config.yaml
num_hidden_layers: 9
hidden_size: 96
num_attention_heads: 3
num_key_value_heads: 3
head_dim: 64
intermediate_size: 384
vocab_size: 4096
hidden_act: "squared_relu"
norm: "rmsnorm"
norm_place: "out"
norm_eps: 1e-05
positions: "rope"
rope_theta: 1020.0
rope_fraction: 0.25
qk_norm: true
attn_scale: 0.125
bias: "none"
tie_word_embeddings: "early"
parallel_block: false
extras: ["local attention windows", "value embeddings", "hashed n-gram embeddings", "a smear gate", "an embedding shortcut", "learned residual scales", "skips across layers", "capped logits"]
init: "uniform"
init_std_qkv: 0.0701
init_std_o: 0.0117
init_std_up: 0.0701
init_std_down: 0.00826
optimizer: "muon_variant"
learning_rate: 0.00957
lr_mult_down: 2.0
beta1: 0.9
lr_head: 0.0127
warmup_steps: 0
schedule: "wsd"
decay_fraction: 0.56
decay_shape: "linear"
final_lr_fraction: 0.0
batch_tokens: 16384
max_seq_len: 1024
doc_mask: true
train_tokens: 102400000
max_steps: 6250
dataset: "wikipedia_en"
Each number is 128 + 32 x the weight over its row's rms, rounded and kept within 0 to 255. Layers, rows and columns count from 0. Numbers have three digits each. The size before them is the row's rms in percent of the matrix's.

# q: layer 4 attention query, 192x96, rms 0.128, rows 50-63, columns 0-95
# k: layer 4 attention key, 192x96, rms 0.12, rows 50-63, columns 0-95
# v: layer 4 attention value, 192x96, rms 0.127, rows 0-54, columns 0-95
# o: layer 4 attention output (transposed), 192x96, rms 0.0925, rows 0-54, columns 0-95
q50 114:160135138082160159131112125128157050187116123149168114082121101178099138138184087103141176097155091128153143064165132133108132197095128121146107121140156091133196087106157129126155103136223124153159123152075156104136101139081142141073155128186150081170124077131134127136128151149106091170
k50 104:083061116124093085087145145118167068121192110158153066131083157176102061112101086110132083104156087120112141127124147139123092139173130116120085110079135044142147158123151122118103145076138099133127164086113141128141156120165109140138174188155095173177125141108098103145113189164108142184
q51 125:101133096082123148123086072137100075088154091115139107137162151149090120124056184142167201125152140156160147132155130075115141158137137199112117108153083111139112125164167039153094173124139090183141134154138128074146088163144091107119164154091170101129080128154120097159163172112158101162
k51 110:090182115140116107087125129075151143123145150123142084072121069150112077166116171113135165131166165094182122131152167062139222106113093185089118109146155107108124108173141110132083160156088129170113191119168132141091156130164066088122157136114109148114139121082109110115172176177108109107
q52 096:138149128091088135114092158147132105097150158133058114162111051081136123143103163159068084139128119098109094158122115126127122147106088167174145124152106108115155176160106083086159206155175064192146127106089105096093141118200158127143144114102104145150161076164135087091149078165102127128
k52 094:112158121058099119066087157092131124112109101130090153097198108122133184136160103134133161108149145112089170172086100135102111123159128149130099139067121062168159132198132132149225155150102166197114150139148123132081170074129113082137145135140145097137108125106107119108118126066087138084
q53 103:116089156158077119178122098092165185157117045154135102098129134049140151053183127118160130139121050110187168115154139110102110135095145127112125108125097122104076173203133113141108150116144145098175143105139126168126177109172160107106176138113145130074164090136176122112134127111165099123
k53 105:164113153124083168122079126120114154109205079180076154134094138148191130164139085104132105148127126134169142141113172220125150137145135169146124098140188105106108105175090152144162089127148087090134104106135087126154081135192117151168128060158192130075128080116122099114109131094132164134
q54 099:102118148114136148101137111092148088167106163197175081157139129164143204106136082148145148213107137124200112062145131094134157155132136127073131076162107126069151163116194144058135085141116179116109122141160121117108148139103086145111138102129116158075121124113107101192155153141110150166
k54 083:110119111177122167135108173122150158113098147140124086147155122089132124088118085114078102202118112068143118030179149101108145109154168136072128103141130121085136137198128113118151104116072093138118173163178121139162036098191127131137099071102112178101138141111117117113104181139133131134
q55 110:045089111065119103168163078131110176135138137138133129101102218164124136143144060142145159171166132117197112150183107082126131170147146113151104078159109192136151136153061123175107071170126125094120086140139145128105102147106123139138098102115120157127122091135154091112088157188163127116
k55 097:099127109148096131201107119096126104141159084132115103130064127114168121129157142117163116126219112073159134172118132116109172128132142148137117126067059144138152111106090153136104103163168096129153086092124178121117139130132124123174065083080111185119063110122134157122160151183188202104
q56 095:074140120124140143138110092160117101122118069030146198169088116163105175135119110147134162100077103136138135191166074129178138124117104094182124080161114202119099097125074145133074168139111197097135119149136115101118153097120096109086085139120078129143145126122069130114131172156156135127
k56 102:116178190177114102082098172117085082144076134075139159143137107096121073144186151110159141155079171133159142187099148169072100097183111078111126139141057119148105103111108135150128162126177089105109159147188162128150124113075094126132149167163112100127159128144137165137113126167085120076
q57 113:135139097099090153089116159129163131122138194176115128145212179114138108119144141132080090124098151095162161130160140125150162086130106117089153118197168141162079105125066075097170169179143130193126170155148137128183145044144163097148114095085143162129130142133142131135125109110149189086
k57 112:083166086076089075175155098121069121151163133151155105149153124119154135093175158130096112140120119121124111069158142161130127136146123108056129110145100138112155124137146100095178152140138096212137149104189134144130137164113135035179153126059177182085145102127140064150121153154129094106
q58 099:096164131135140131165114105097123104123099179112198155152108067131157153165180131112113081138105101116136083145146121136137171125093139177140075145136073136152110102185145095105167174118158112127104117140095145098091189166070134179117199172109183159161147185129161126130130181140065112087
k58 095:107105111113067148128173121132173132173165136099084141097095124132153115149138133106057132127128154171085151180107151121176105122149141202167081147166152065161160086081092163137152146144125109124102174203110144156108104117124162145138216148153179158116149102153175110068117116109103098111
q59 110:118123203153131190103166064125114090128078149169158134144100174171123076158136189101121161095109179148086151110141132129116140145148109105105120160167166061137082152092100149144185043118116105097135108127170124131097097112128079072084117120121143093135124174155197150127094133134152111143
k59 101:078077150170109115175105132199140194094105155142144112156071175118147144178108161131152170074104163132105103100124116128184153140148135161094132165066166146140113139099116134153115131123072163086160097115181104163158103183134119148086133069134100154147111137157079148172171142154106060118
q60 086:099085108091116081097101145133166117146146130086177119095123108164182190144163138115089140116154101149106098120131105069098150096110076120171132151089123130168139176126163133148090090157111146197138134122159150161149138125093155131198052210119168103120117093105137070164093154109068111104
k60 087:135162122104111146085139172105180110105132083097169124143170108071116138140111179109133069117085136139088109095130091126138097087157089115101102100095084121154172123128076199080031107167124118113126134114089100170082157097131149106187058150125138142108100111046116140095134117101145119134
q61 093:100107129091154128115115156093114092118097151137192132116191126124112079061151060056188128168109062128093171182141089183183168076161108108087127109097093118134099124136102118167161100136131147115089144120095158089177144104131161154176136142121142133110154165080105154127183095128121142107
k61 105:078168154176140188110148111147143096126157154082168150084115109133198188080164100082144104153137096170112108130103141103220144138134119133107096098126101151157161106113118120081113120053162099129088166107083158087112149182107172185091132129146119115120161128161117174118098090124105178105
q62 094:164140139075112065101147112174048106138096165134075118144070119145123138136163052162107148157089067153126094155130112098072099124153151170175087088103125129108166100125132054136192159191137118140102162107114136147146120115126131102105140139089115143114138132148169171074137192168113127109
k62 101:125159174124084079123183144098100132171145103126141127131118120122162100173133160109116080115150041112093120138122175066127075144149156092112088116093160163154181091194156070129114154136096167164127131078109127131141155088149111137067159145119101084068115146148180169084167107098163159122
q63 092:148082156118142128117061209119121102100110106115150133129180139129099160116108167112084088113136068070095135122105086149111196154107158160149139219165138167118098114079128122160119093131137120144095129134132154150097199126123069147112155113110117163158133208141084161120140102139159120057
k63 093:138164166083157146111118074136156119121131095114095120118080196160155178129060125138096161079151086114118142147162130074166066173140116146162092146146113103105128192102136148124117107107112109150154152078088110089136107155072192182185086104127145146139146149169138128165125099215115117105
v0 108:123095160118131053158156072123129125091123111082139155120136173100151179135163101156111116175134114080175141140164153147126115061137099166152133108114089128087074150133111083142083201085103123146092125177131119091167084112107096182129145086139134133133115137069171150123175159063115139057
o0 096:096072168081144165091080156133149133159103160128117109119060111138147078162091105091166135072119141136151096109173124134168133144081109100111139105131174116199100061133137181120188111134135146069089100089173126126128152197164159134125105142118118125077139093181111116115084076164168109133
v1 101:143170104138124146136085140163150181119088109136055115081074067129125165168134165126153090102180116160107124128120113163079180139133158164131106114086116149091160134105143136118147137090112138138142076120094181175172110106096156106094122177113079161197188119108058143072130131133126086179
o1 097:089095152086086091106168185072093086078135094109141139085179058096100091061160109110138144166122139128109130098098094118192111139139136175083163113138142125163126107125127111122067139131155128163151159124125087125116202101152106092144162130151158100141142178110056128169198137113143145100
v2 099:164163155155113177130137171166158151117113141101128075161111167108136149142105096141131102151115128139183127180117166118145139145154096182101111154139121098194113197061079154122106217143154127120090103054082086070166110112155114104111101148154055151121085124110087132149130164132144116092
o2 102:064056140116190081144105087075171125127190143162150160113149152094113097123115127117135163106089108121120168112151127117094099154112171087144151152085174133082104067141156115175113097126114152078124110152150142150138155196157106162126101087109175112086165080171134049133150125091130130092
v3 088:049146162113119069175114112125138113127129106112140139129126095153078087178102112051148154107126132126104110142084175072171132115114067143177097137115102079161176113126072125127106116091147125117125109080116132145109099109167133080130127164098134168218093104123144132148181170062074142110
o3 100:141159112120151172102104131108091152087157188151123088121190194152113161094120172179046160139098109176120141120161101097129138165157148142099142151141180181110094109095153111124154116169122099161116126129105147109160153231121134171125160109165133104053121143149068121124146150160148178135
v4 110:150125178094137197133177106144122146141149065111093120172121129154155213106169143149126117102153162121097178146142138138091093131100117091122128146182144099109094129132192096060084089116120196079107119084098099122090176134156164153140161152153084140164122121151116157099184089107084109084
o4 092:137154090141105057096103131146082076103119106170155148079060144089114111131119093129130139149117092105179148108147123145132157108181108170128150131086121132101129120167076205143161117112093071167100145176134117147124123079082127061148093148152169088113175154158129104160091126198160074151
v5 104:126111119107155099097138043113117180156193185093146183098108125147155148099122152142136100104164108121116114101122145102142125110118119107122111169145089160149125200147050104203115139093149165123109141114173179210124171097133113093158104172101118107190106101143151128139092187088105124113
o5 096:141206175131103142107133163138126132101076154099091064162127114110084118128134120103148155149127145164153108133118113124125139150156102117119117156116129151106112023083183121109155079161163129189174138106088117093089105191106095203130172078106139147059145159108156098151144169149126171152
v6 113:055109111149130107109090063112116154123106123122134150080191134158107183124144155097181189108138095129146117125126121141151177153111146171065144100156124126130102119141079146177132099137148171087063124189186083128194058149140142160149152115134140167107066195110153118107119125131148105116
o6 109:148140117117156163103171151107151089129119146113121130174062118109112091144083117142099079100141157199158094131145154139121102115085108112208123122102156158159117149112111088065138128151123073186216111076085156106110165130155153153110122138100115114166120033168093176112103118131121176139
v7 108:154115161176202171137105170137163115086154165140115164182128132128043157142121144108123141132117173072092086091175124074107084122095113168132141101075155139103103121138091101114117107147110150170131175093129121093085169122158146096156138052139104152106075106139080159114061108168121119103
o7 104:111103111100082132108174092163146139162108140112159100121120166173149122158168154167157129117171080182182136135081084141103143127129129067126120127132088189134125136122168134143112155131092165084155116117147107162178055121105132157119120225190108152090195085123168131136112150091119158065
v8 118:069076117148136082140149076105146128090211170137077140119097100113113145180082089125156148192137121161150074117153158168094103140161088116130055098135118126119125118101141130170058112166143154128111173162130144121121141178153168163163167184082146109169100126099122093118138101130153113067
o8 116:170156122115127192128153187153065162117014139168165139170120154119120106137148150120151144094115114112144115124151128109170141092117121137138168118130124092143101099191139145114178188134118135141109115122090167089212108116147060114123100090178084143063074116153115147108148144120116152181
v9 105:140122096108092139137101083111137110072157153127160122102105156120175131116148131107176096162051127053142104097109110120172094168083096067101094146140088133086169161128162066077135132154156060135129131155089070089104141127142070130109134147120053144141127067135098110124142137176096119091
o9 091:149116105139173114123121162104116173158088144143116120103164134146143117130118135136102224103141149111105143131150143122062099087104118164145151127130177157168080080128128140203120141122134176098102108058160200120169083162137160123127059116139198154146127143079207148133101090084126107153
v10 107:174149109129156149117116139127114121136120075083142158157105164096134051111108169133142134136210122140102097132148130108126088130150125079162170169143165170124161117115128192142169128167053126118122175128122128058128173132214156110130069107071120124136171164121115112101174076066114117107
o10 108:090117165100093150186147111142134151110157148149157124083129165147133184141144087132107090093087132118095139107100121166149131139120160113126088080119052093115111116128117116130098150131164125133161171165134110197106098095001106108133191152181141131119131141084115137130107132209118061151
v11 117:107112163101081162158059097094144121088088122123189144074131155089105117175135162113204073092141148125193124136095108115086107161155130153153120142128092176129176124154096054134112124082127148123137162184127124158147118115129126091102136118125211096169169156113148160139140163163180171107
o11 107:129076129133129104093168143112140115183140146116056112166108098132167116106119156163134149163084174125080067087147124136146124183144129157129100081141134062180127129062167147125165172155097122118129103096132182069139176078129110201148126132074095165166149093113138117130062150131119124176
v12 088:081115148104097134116084140123119097115111080148149092120114121121120133122116108108149106090145200157128146087113111214119139051186204138110146087157104056154185109098076168156098127113092181129116109102114126120178154121145144124127126126140080103172100175165143161163159157148153072181
o12 089:132118077104096099132163159149145089116177125162158155087129101063079148116064215100170132160125082097098136139141134103175113189130099158176128131091130148125067105130140065070136151097120087107123110143144119168095134073143112130118176158105146121101164099128095078105157111102133201110
v13 114:125163112141128109186086190139134050086169170117071103103122090189132172153157171103129144193169095214166126111113132141126107104072126130114096137114117144154115137121092119168138084162123096170117108122141131156097150127118122130132132135124105089145140086192175122081188125172123134206
o13 107:123142111139131127143154163131146207104028135126168138191180114118099105100112123118078107152102130089080115141171097069150142107167127152132165117118186147067166132137121118133087174109094167104140115129112103155150115152100140146104177153140131100181093172072089135104133112069156192081
v14 109:146117082154104156081139132211067091155156180167122093120106130092121111139142135132133112158092135105142172203172221115139140147112158121126112139162113151099158168069125090193168124189114108109108099097182170117111106136168109188134147103104105143130118139107143137096100115082095069138
o14 102:113128163091187099181140131105175190118148079100151143142173128126163142131087125081082137097165093153169098042098109163124146141118142110154123176088098129171108085178128131107108102085132125136100149109076067142134133087105103109116151119165172161124121151139071125153170148204124192099
v15 101:129112142127160136115168149179117145130119151188091144153102196085126127194114123122105112173107114115216111126150133127100197094151097083102097088176133130155124106133150120180106164131086116163134165161111112169132112055156116071126109159111168174077101071110051104154149137138119162133
o15 105:169115084101137088131141116121132102198154134117187119147231074079142106152132114148168151079152103130092156135087170149170123149088142119163153130103111129094126115156143177128133178163160174121083151115089151050156163177158118167136132102160069129116123211122112159094102127139127123125
v16 100:113069077122139130108089089069143109165099106108113114107108152095125132111154159102167133133165129088083172090102115163184122135095121134218106120130135047099206124179149098096099166097139128133081149131152152152121090174150105168118176169134167083143103120118115124130177171075116173125
o16 098:184175112077100145086149168143106116103113152137105136113161156191122125102110134143065168100107152088089144140154176087150157105126084153062170086157116176142092112185110174095155122155157122154188115135122152133091169055113162149161080104117116125157135132086135147122110076149170101194
v17 111:106159108157106103144198128106146114187156037116124141128139144062106104127096123197145128159102171147133144132153143131202126138108146151116142137167104237135124118130121104123118137113119159089146111150183120089144129103135137175146174156111142130108151129157086086133127156180206120206
o17 109:171086154104134133126024126150150104142085148115139147106106121174134151088156179085163099117146139124169077107166114139140118117129116103180136111105165008137127190131115141105151187171103093130153149141084139150122134104140119131165089090108087107176132129122190099076142104074119124111
v18 095:148121096119132155137103122131129143108149100133121075097081136127133176133126125167162083170186075122217124186086155109112097189163118157108111136129124141099059161088096080127137190142169134151085134152165120075134095170136154127126189158121103057173151165114155147107091150117150092084
o18 097:071129186109130135106162146064119152130071149117096155138097132104164053150122108089174139106086163130086116074214108143101127122120124166114118108111132055176112069140147156150148094105121142110161111133123152162167154083120081127129093064108186158135114075182109081152155116146135110138
v19 110:138077136116119108144098122145116116108164092194128109088071042189143173158134089152121098156125116098129123105138119085200168163145115085137108133046134138070124110143091149141155114115172109198165100111131220088101124157102151095163123117127165165144148086121162137125103137117146151161
o19 097:116212097114103177097151148121093173125060126065094113123153139144101054135125175111162150163159115156105131156116106148070095074156089126107125150202125110155113147142154090119127136123159182113069133124133081177130126127139115087107147147121130135055124186129113116163200142077134135101
v20 109:166190085169160115137133195133113124130152149122139145187131065091102099098098099162162109166172118101125124136075174095144109177141113107133121100114130083120120115119161112175175109103093133125129093130137134212114080095093120141103157158170165195151066117119150158164187125062103089136
o20 108:113138147072130105119100095119110133121098133144140089093174110158178173159161133100092111118105104152150136110152076158166185127131138180107124132089128174104086133126122153099061101196152138147140197125097140114126151139134125093149135105128096078116144178129034119094141154197141225093
v21 108:111127118130085055136080083114128092113152131072162172109048125128129075103169146052101119116157106079134098094107090150091166169140155113080162120142098104122131115127160112108163142105102172155161116172114152135114151122134100169042163163104148094148124103110122167119082146189154092176
o21 097:156137128096142165159137201150124122126082108125073072106175068125133195095117147155244143177151129126078141150109112101169119100132074185114116132136139164207127094053122100114128082102131096112141131112162129151111114082099159101173139091111119122168127143117138107120145088131116152108
v22 110:098083101115084157155104117165113160113146101123147094109125125154139109164103128165140167175101134120113051207144170130114141129171200066064135144148124165123164080110154104123100092115075182157105169111134176182151087146148100128133121101149182134114057143144155147085101188122129110152
o22 108:147204117115129102132145144152154130153089115128150111131153090119148124123089124117157093141146113185149131056066118158162119125148134141144107130100125105108114241084138098143145091144176099143092061071095113076084146089073096111112197142070114160135140110113132157156141129131130209126
v23 108:198123176126150162157091126170146113154082040114175139130112137109114119094154169110113075159179122121149163120187121127110131149157130149120204144170073117109159193081120121151164157123113152169102153146127115119154087130153161076103144108130148125197151123157134116105162190123137170058
o23 102:058135144077070090115111113092133128098180143103074118133068115122150118126116134125205126144114152152076112104094142155157128173128128114108080101109155091134138053098108150127117133113116143137180140115128101197134180074044126162165136171092129123100186158095107094123086111176124124175
v24 124:102082138136130091135143137169064136183139109187179105130085123160130162187119105223134127129168153137150112101148141082140102124094128113141180161201122090175113130115128153089099141170179167148176110120192115132119170064138106119111138155168127115091161107099162167147141106107076153162
o24 106:154157097104104122100111106143190139146119158074082093180233144141106102127142172065125122126132092123107163147128139129107167107141083074137074119103085184090121120175115119168173155137055091139135111165089165167085111144086181121124133105117089141159128175153087121129132134138174107156
v25 102:079126151128133018155179147169175191176120110092148102135104113134103105151115168090138181078141122102140167138135165111211141113140076077114111119135129161131150128161173121128132126155153153135111105116175120164150133107171117157094137172113167099139125151135175144147086105231142120132
o25 100:148134111124180169104031127079114111111122186098116105096169150118144174057136068119102102163141117170177093170090095108124114133080100140126120181093145165159135102089097144102137039119116082149167131149111132108095133177090138124131156088110107112145125126205081128130134167100130127104
v26 115:100100121123179105152115126122119206165132117144114069114108152089110083057162092132139114120122117148063097144130124165127077144130118151123130119110123136121175166125132086062102157181160086176186165130068156153118081140126164104147133116101109066169134119103063095121072151181122081097
o26 106:114159177149057170126155207077135109131133142122137167102103128189147142115140116117180218149136120128145170079104088138118155104089174150083120124144147119151119121124116121163183056090166149149158069103170123096111145100135071110126098083158152157099144116131147154155188101082098105128
v27 103:144179156071163150092165086209142126144144123143114164161145106116172120094173132036116114157140116136173155138129136055133086159164181084160158118135130149119132119183142126080163099109196142106138118095146103101159085075118096130133134130122153146087101110176133067139130083141090163089
o27 095:125133098188117126148089133100118141138136134114098113159078170083084117174113073195144133085159133148138166138130114178121143126097134113084123152117125108149165165061124173160136158141066146159096141149082094126061176202150179102148075136159111093126139153090172170101063168159134139150
v28 099:142126147090091170135136141182124161139158188138058084157125160168135140165102125114137054130158086136146107133145087076099129108133100096107145153096097093179163176103137171145164123106077138122139165111094136135114146116071140141043112158102180057126141106089171106139172088099153104079
o28 096:066142074194179084108117138113136133133129094157167149104156095065144091098141067115133173135098141034105163191114163171111123145119186166123144128126113140135144073131122113159115102103150121078032113159147114090140125139157112131125151090142086180124115156105112142125112189160126102152
v29 130:097154138210164098114097113126115209159119177124099159085119123108129129089094145130123105172158129102141125082168133142120138148153064064092144112118115098147087102133155144149129151083132205144057177100135130099190112183160094175122160081130160143118158075167071111103132116130131107138
o29 115:147144140070133128145187143174099093093079119112142094177124094101129080191150085115150171082139126136155133168098161103149130139048144119138134106189123178135118094121125126116134145172147110145212091141101125167118124132051118102170136182131065122149091169116153146096124159172095178113
v30 077:131153085071111092165171094169122130111122171063080118144163149124102153151114163138159117049109159138077098161159125105124090116116104145164097126129137145133204126155088062139170140126072093098110088130150094132139119131136115129145126112132062150118138158115173142126127041100053133066
o30 091:065070189190139141092119118108182178130133144129184105080130139140139121094160082108051135130166158108173116106092120152127121150099165132084142116093086189170087130060148157145104097110128092109102125097133127102112112194114135151093152152129166136139133073158108165169114158179163088113
v31 103:142217129115173156152126141101139147109092140153113145176090130134142083150192180062180123162171079074177132135128170116157145147156115120117110145149112093127124103168133091113093184213154121079105160136147120143136128130171088122101095142111203147087115132116099189094114125122174142164
o31 103:159074139098150102150137149095131106169163160123121122104250133091170167120053032201094142099080144168129150109074146125125130131105162153151131142105134123146139155132126202129097104126140156128139128136100155115155174084115094137159142101164110127134164125104079115158098127187121143103
v32 093:129106133132173169142108157153170168132110079133152130096153120144178054122128101130193144125107143108204117149154082114143116064110100151144209144149117153125058138177100142132103074111155132104140190087191110128088126074078161093134099134073137145133146167140111127110175169088124124144
o32 083:098109137099121093074113114091155069159131188116094170148108173191100178156089114133090063110100130164115123118175129117139114171142144124178066115117141097120173067106150075119145181183122118173104099141118087139145123179124154138122160129194121142147193105087110135103093105087128109172
v33 090:121160201083194063090164151108201164130126139125133152126144138112123186170110110085105137119193133153116195107117078120080143128140155078155091105152136179103105114090195160138091157074145133106077104117115128156140152104109153117115138165112094115119093156137091097165059089116114117128
o33 092:125150045116067178175100073128062075120120131152126120084107169047094112140181101154160105120090118096187105138120164113191110120121116166109145139090064118165134139174092137105136113144109157180136140189123155091145158165177110150133118126164112114138099136147171113117154173138133086119
v34 097:105116164117111165116120106100161132130143109158147124133150118145151142054144077115166083108137103162207135127078082153068143197118113133163121159195136120165126129093110073139107130084185108050111127098143136102090150149131163086130133186123072161145126079128113183196128133170125129164
o34 094:105123108113157087142146139131124074130132147143094141152117150108077144179096163153124201164089155082107158083222146089121105136144110177131126148067141148124087107158162144111140151129067136186113137145134154109161151117143075170148116040105181100162143150136114032112114121141108114122
v35 115:128199075102135216157132156091069128104115077121112148133142121128085157123112104127122095134199130088090113168080129054171130174115148106122110114109138121126125176203109100116126104161136129170160091132132092157144106093137101154188164141201114184134122181109131130081162106155147137114
o35 100:166098152172111083084139096088161147137157122109113110145123096135139099073158135160104121118084101185122134123139085193058157098200167171095104116125147103126114170092126196142071121162137146103159160129097159144068146115155161081096089147104166071096158077128106172181137126103133132131
v36 099:131114084181091087166106178137119133115113151114149138157103105161143069097147135092108126164161111083107122091094166175132138199138107105181194125137099128077215164126161169092107132097131087132099104105082107160135169112121150163100102146147085146088126188102136124175163143181180111100
o36 092:066145117096133106137074081141131135119125113142067121108134133187105184094135128120109095153092133123119160141151093134167108065109114104097087123124135177147076100150114091132124115118129178101171209162210142131127079127122155056141135127131125110198146132077071111118131100098091196164
v37 093:090133154091107099060080119110085117052103109093120093064154104087071136078117108137149151105134179155111123092178110115170120068093111097106127061096090101098160158145116154105148122078108173142145095146145120119167132119124162121154113092141144187133082142063127066138098130116112081097
o37 094:131134113132085183122166120137131153150133128139154177084019125161122083126134178105098135144159104126127110159113113175118132160122121139163108114166142145172086108103104081091140108160151079140157086087129128161065135161177142110122089172127117082084171068175195165100177102075133146121
v38 116:121094144078159110097104130100120158156127161144175115065161158146165143088163092114125144090097124044077100132134135081113155109119169137124146184172134154144081180132104123169104168152132094163153115102081114103100120241160127160124168124163121193095136154132149128136141106167144179092
o38 111:134149105195155146153136117111172128109179149109081107177056130145127115122093147137125160145083144208181128130097167142050131135132125101114058141147172168117144126113133108112104069110135152078123094086141134129126097146101146134117093125049191101098097111121158178185097185137092126125
v39 113:173135125162108112165180089095124126161145125079106113129097129126089110150132119103057137089112193149111127129167119123131134154117048143174157136133128133155096167168122159112133183125143136151095058089146122054105156150087176103097140098107122149060094161093133073076090155155149201131
o39 110:086096166148141145123071065163173146119128120148131156091111164159122102072170140159145103165154145096116166159132170131106116107178165088084157129160130096120154150102101143136163116107125095078129156173104120160103126180146133160144053112118140117118147078185210091169162109092129046101
v40 114:130130174125065097071109166168128186109112111115124206108150056136130089129062109145173092161138113080130184109130147151110128123135103150070137148189130167158178117139072110158147083119086156095146155146054097125121147071136127133151179127130093197152145131133096124113108145105142137103
o40 097:192114114150199129173190135128121108145168097121119055129094165116131162071143179104129162125089138155138026133097083126137126151117138092160078122111125073122107109041144129145093185165134112173115153112156174122163114151101115166131115145138167113095161180095094121097157132140125132147
v41 113:081159060113148167180109128145161103173163075127083170092188132159100126176115118137093145055076128149122062138140046104133191122138128143131110144133078119100149111129095086170133172128113117116127109135144137112116117161101149093161175136146141112219154109159148161103192133149125110140
o41 101:160095167144088091057155159128110106059087179116175097134155056128114126119122163159147102171163149135067125112144188120110101156134149146124146108100184160130109161095138111108094132120139110125124156082082089147198106112134114161107214149130154144061116133084099138188094160113135147126
v42 103:116117169126119121096113156173100085170124027108062105110135118160135092140148120151175188101115108123204129090128109123168106141074103120074096125151124128113180074136154121156118159129124125103150094162113109065136166168159178128146143138079141163089133073096155092164121165182151101161
o42 097:182139097131157144150177170102131090145091146132183155059130121192161144109076135119145130188130161159046098137140186137101136103103127117210167117101187119111110219127100089105122132168131095138114175111133151169122112087111094130149150111136144106154149146127169139105129082097122101076
v43 099:141095143119188071158102217131084107085163119112136059075159120107137118124134135111137110185180114130105103198103087048090123152149131138075149153147149202085134089153167134128080095106106108150170151157152135153084084148074122140114115144115125161141098115114097160137119115163125111098
o43 096:101193102131063151134120093078170151189059138100137147126145116186148139105136086135136118116100075142191117065143096163156161071113132199128061074105133143154138178109117078120156082168157108160122099093141134091138140104106142084143155151178112090181114141099098161134136125117117130131
v44 108:161163125116091158124131085102155105128105110109162107143156180137127116077073139140115180147112105175110069208162100126121118186077168097184110159148125150137114156033176157121138148098130080106098132108127142147183088153152109098121081142129102170123142093155116091098107146042123155125
o44 092:093129151094122150193099107152109166065180136150124124162077128118104117200165107143071113110105182138112148047093171092160106129165158141058151119123156107101145159172108112181084126153123147176143075108087102131109171158069112142134144119085170120115098094099169145133118108178121113148
v45 112:136122125157164126121129116099068108170152131143101177080182103084193131129171134093068082151164157188090107108122158100158131125149109185084150123121113159103152087140112159112109181123213095074100141082096096068167149116116108145115165121122116095078157123172129107119117154159066112150
o45 106:120141149163065138149126111168120132086116110159109126167113157126115108172101140143157140107118140098150145132181185149092127096079180083137140138167143073150123195118114099142195159111086125148129131165102180164148102164164153134172082159151120130188027150080176097142189133123140168132
v46 113:082099135131149144127121130130142073045153144158134127154129140154180093116148044075101117183149179164093059120160181155137119120169130099228145072157183101126137111189165131149145141133111136151144175112112123115127089105173144062149123127158128162110106166112170143117136130121108116140
o46 104:144096137102095175156135105173110188156163102172101156151094196128068138195113205176105082091116101100123185125159094159146136117125145119062096128134055094136096132120106189099122158138106180097123091134130116143178138190133138114127119150154133128092133124121072153168151092107155146142
v47 109:121167166126079125125172121106103153085115134203154134136183144118066173173133077171158162144138152109121103113089126120149144092091137141174171140128110174097111108091178096078164164091088123172112120127135044114145110097125150110094183140137122026129139153096153140121115133191128121154
o47 095:133122082106116135113081088171115104150129132119145109096089115088169075119164193114100133141127140145089142102199117176089151166106091097071109102125155102143110235130069150160126132096102114095167134138136196081159142121167154151084099097112160178150080139171152134126084116114148119089
v48 084:098144044126078172146112104174105135130122115104121120168092176134162194085171196152079117159138106118180085111130085125135210172156168083111126154121146155103084115093152111085197071087094123143115112138083131113119160123120127107117106102112137139117155164103154164117192118151144133163
o48 094:104128133112159047106083133112144114108096076114135155077106034088093097137127105131198084149138129091069171134109120147140068092138072151143141120098119111106141162129116153136081144096168154097108151110158086141078121133111152061134165126050154106179134162135121095122080100136126087129
v49 115:177120140098157130117173155107159136116123098180091152134070095156167138183116147156135164101155161117034070100137194117092149137193164186081125136136119132146158141136105190093129189143104178103125099146147077102089107145139070142103134165130120096121099135172114155156142098089106153164
o49 095:123167111160082175110121113116108134148159134136116118075212190114113140054109135086157090088141110149202183143081128153103096100123133059146126112139126092112110153101138084140104122130129072099207173138110186163187133078120161101139115100144117151116120143108116128176138185159163123130
v50 086:176091120129095167115090110092126152127112095179180133076093113063127118107075113147168133141153152157120086178167131164047156119149093119119113077142139160121137134069110137142171191115140058118117077138165121150143118084141111106126122115138068149105115162149107156086091171171073155184
o50 082:066105156089079147148200127122150148111182147129128130147144133109142117159133183077126157091144133127123141035089135120160065164134164124108120126126120072161082113148157108133105149098126137165139136110083180129107174113112121173083109092094203143133089132153100075173205108093150124090
v51 106:182115136129134082146116103200105110102125143111105134138117175126138144071113184134047108086132093179082148097137138181127099179134118124121124089179154156161123106162121136115173184131096080175069109135145111143138134127141176054119173095188096129082083130125141135141066134142116171091
o51 097:053132144139081133146154080138165190138138136125154081115088116095106097177180114126168120137184192066101161157131123121152120103081124125065144128093071127099116143048116127148155078087139141115193134142135134134102111164106106155133090153073165109150141102182150106137156093162148076106
v52 107:063146115181132125096137211106106119128117136166122077158138170169087115173157144122082134177123137101178170091109181097140160121120080104127129131136109121125136149110157094177128097175126138170156158189077114098069087148136082047143092117086129114160152055130122109138171158111128107134
o52 102:217163127097165114153101100114102137171167104103127171117198120129172097093112141152086116126103066154096113153138124143083171127134138109175104118145154134072155109190083195116115129142168152098172142076131117137210132154117148169142151129175113156109126225107113151117095126132109131131
v53 096:141154169127119110169161094087066105134109091140094126147135121192106103137120147103134112143157071100128104107074132106096122105151158135137137115133096143132122086111048082140142085101126058144126095182194092156143177189144147157182133091056083187161151132161094138147157134116125187115
o53 091:089189113164109126123103131070176153118137174092134099138164101124168119074115075127141165131088166234123117123151136098137148153159130151120117104145205149110134213092195129142106165132139132123140156115113175093110100123086105097087155147125152099142109133125120159088078134208092134117
v54 107:096148170138104193167115099165141160104156125146133145105172164125148141090087153187141070143151118107121186117146149124183143128172163134129155102095122201169106092133168129162121121070099072154094173108173165111160106147136093111140147160147132181147114071195123151147175097181179109124
o54 094:091104083099131028117058140110125138137122151109144093119070081076098072167174117104097143078117151125187104156171080142121125154064125140113108137134163078104124191090136101085125163174147148108132069096095090110130125152131103107134129185090091109115125126116148121092093166146098155129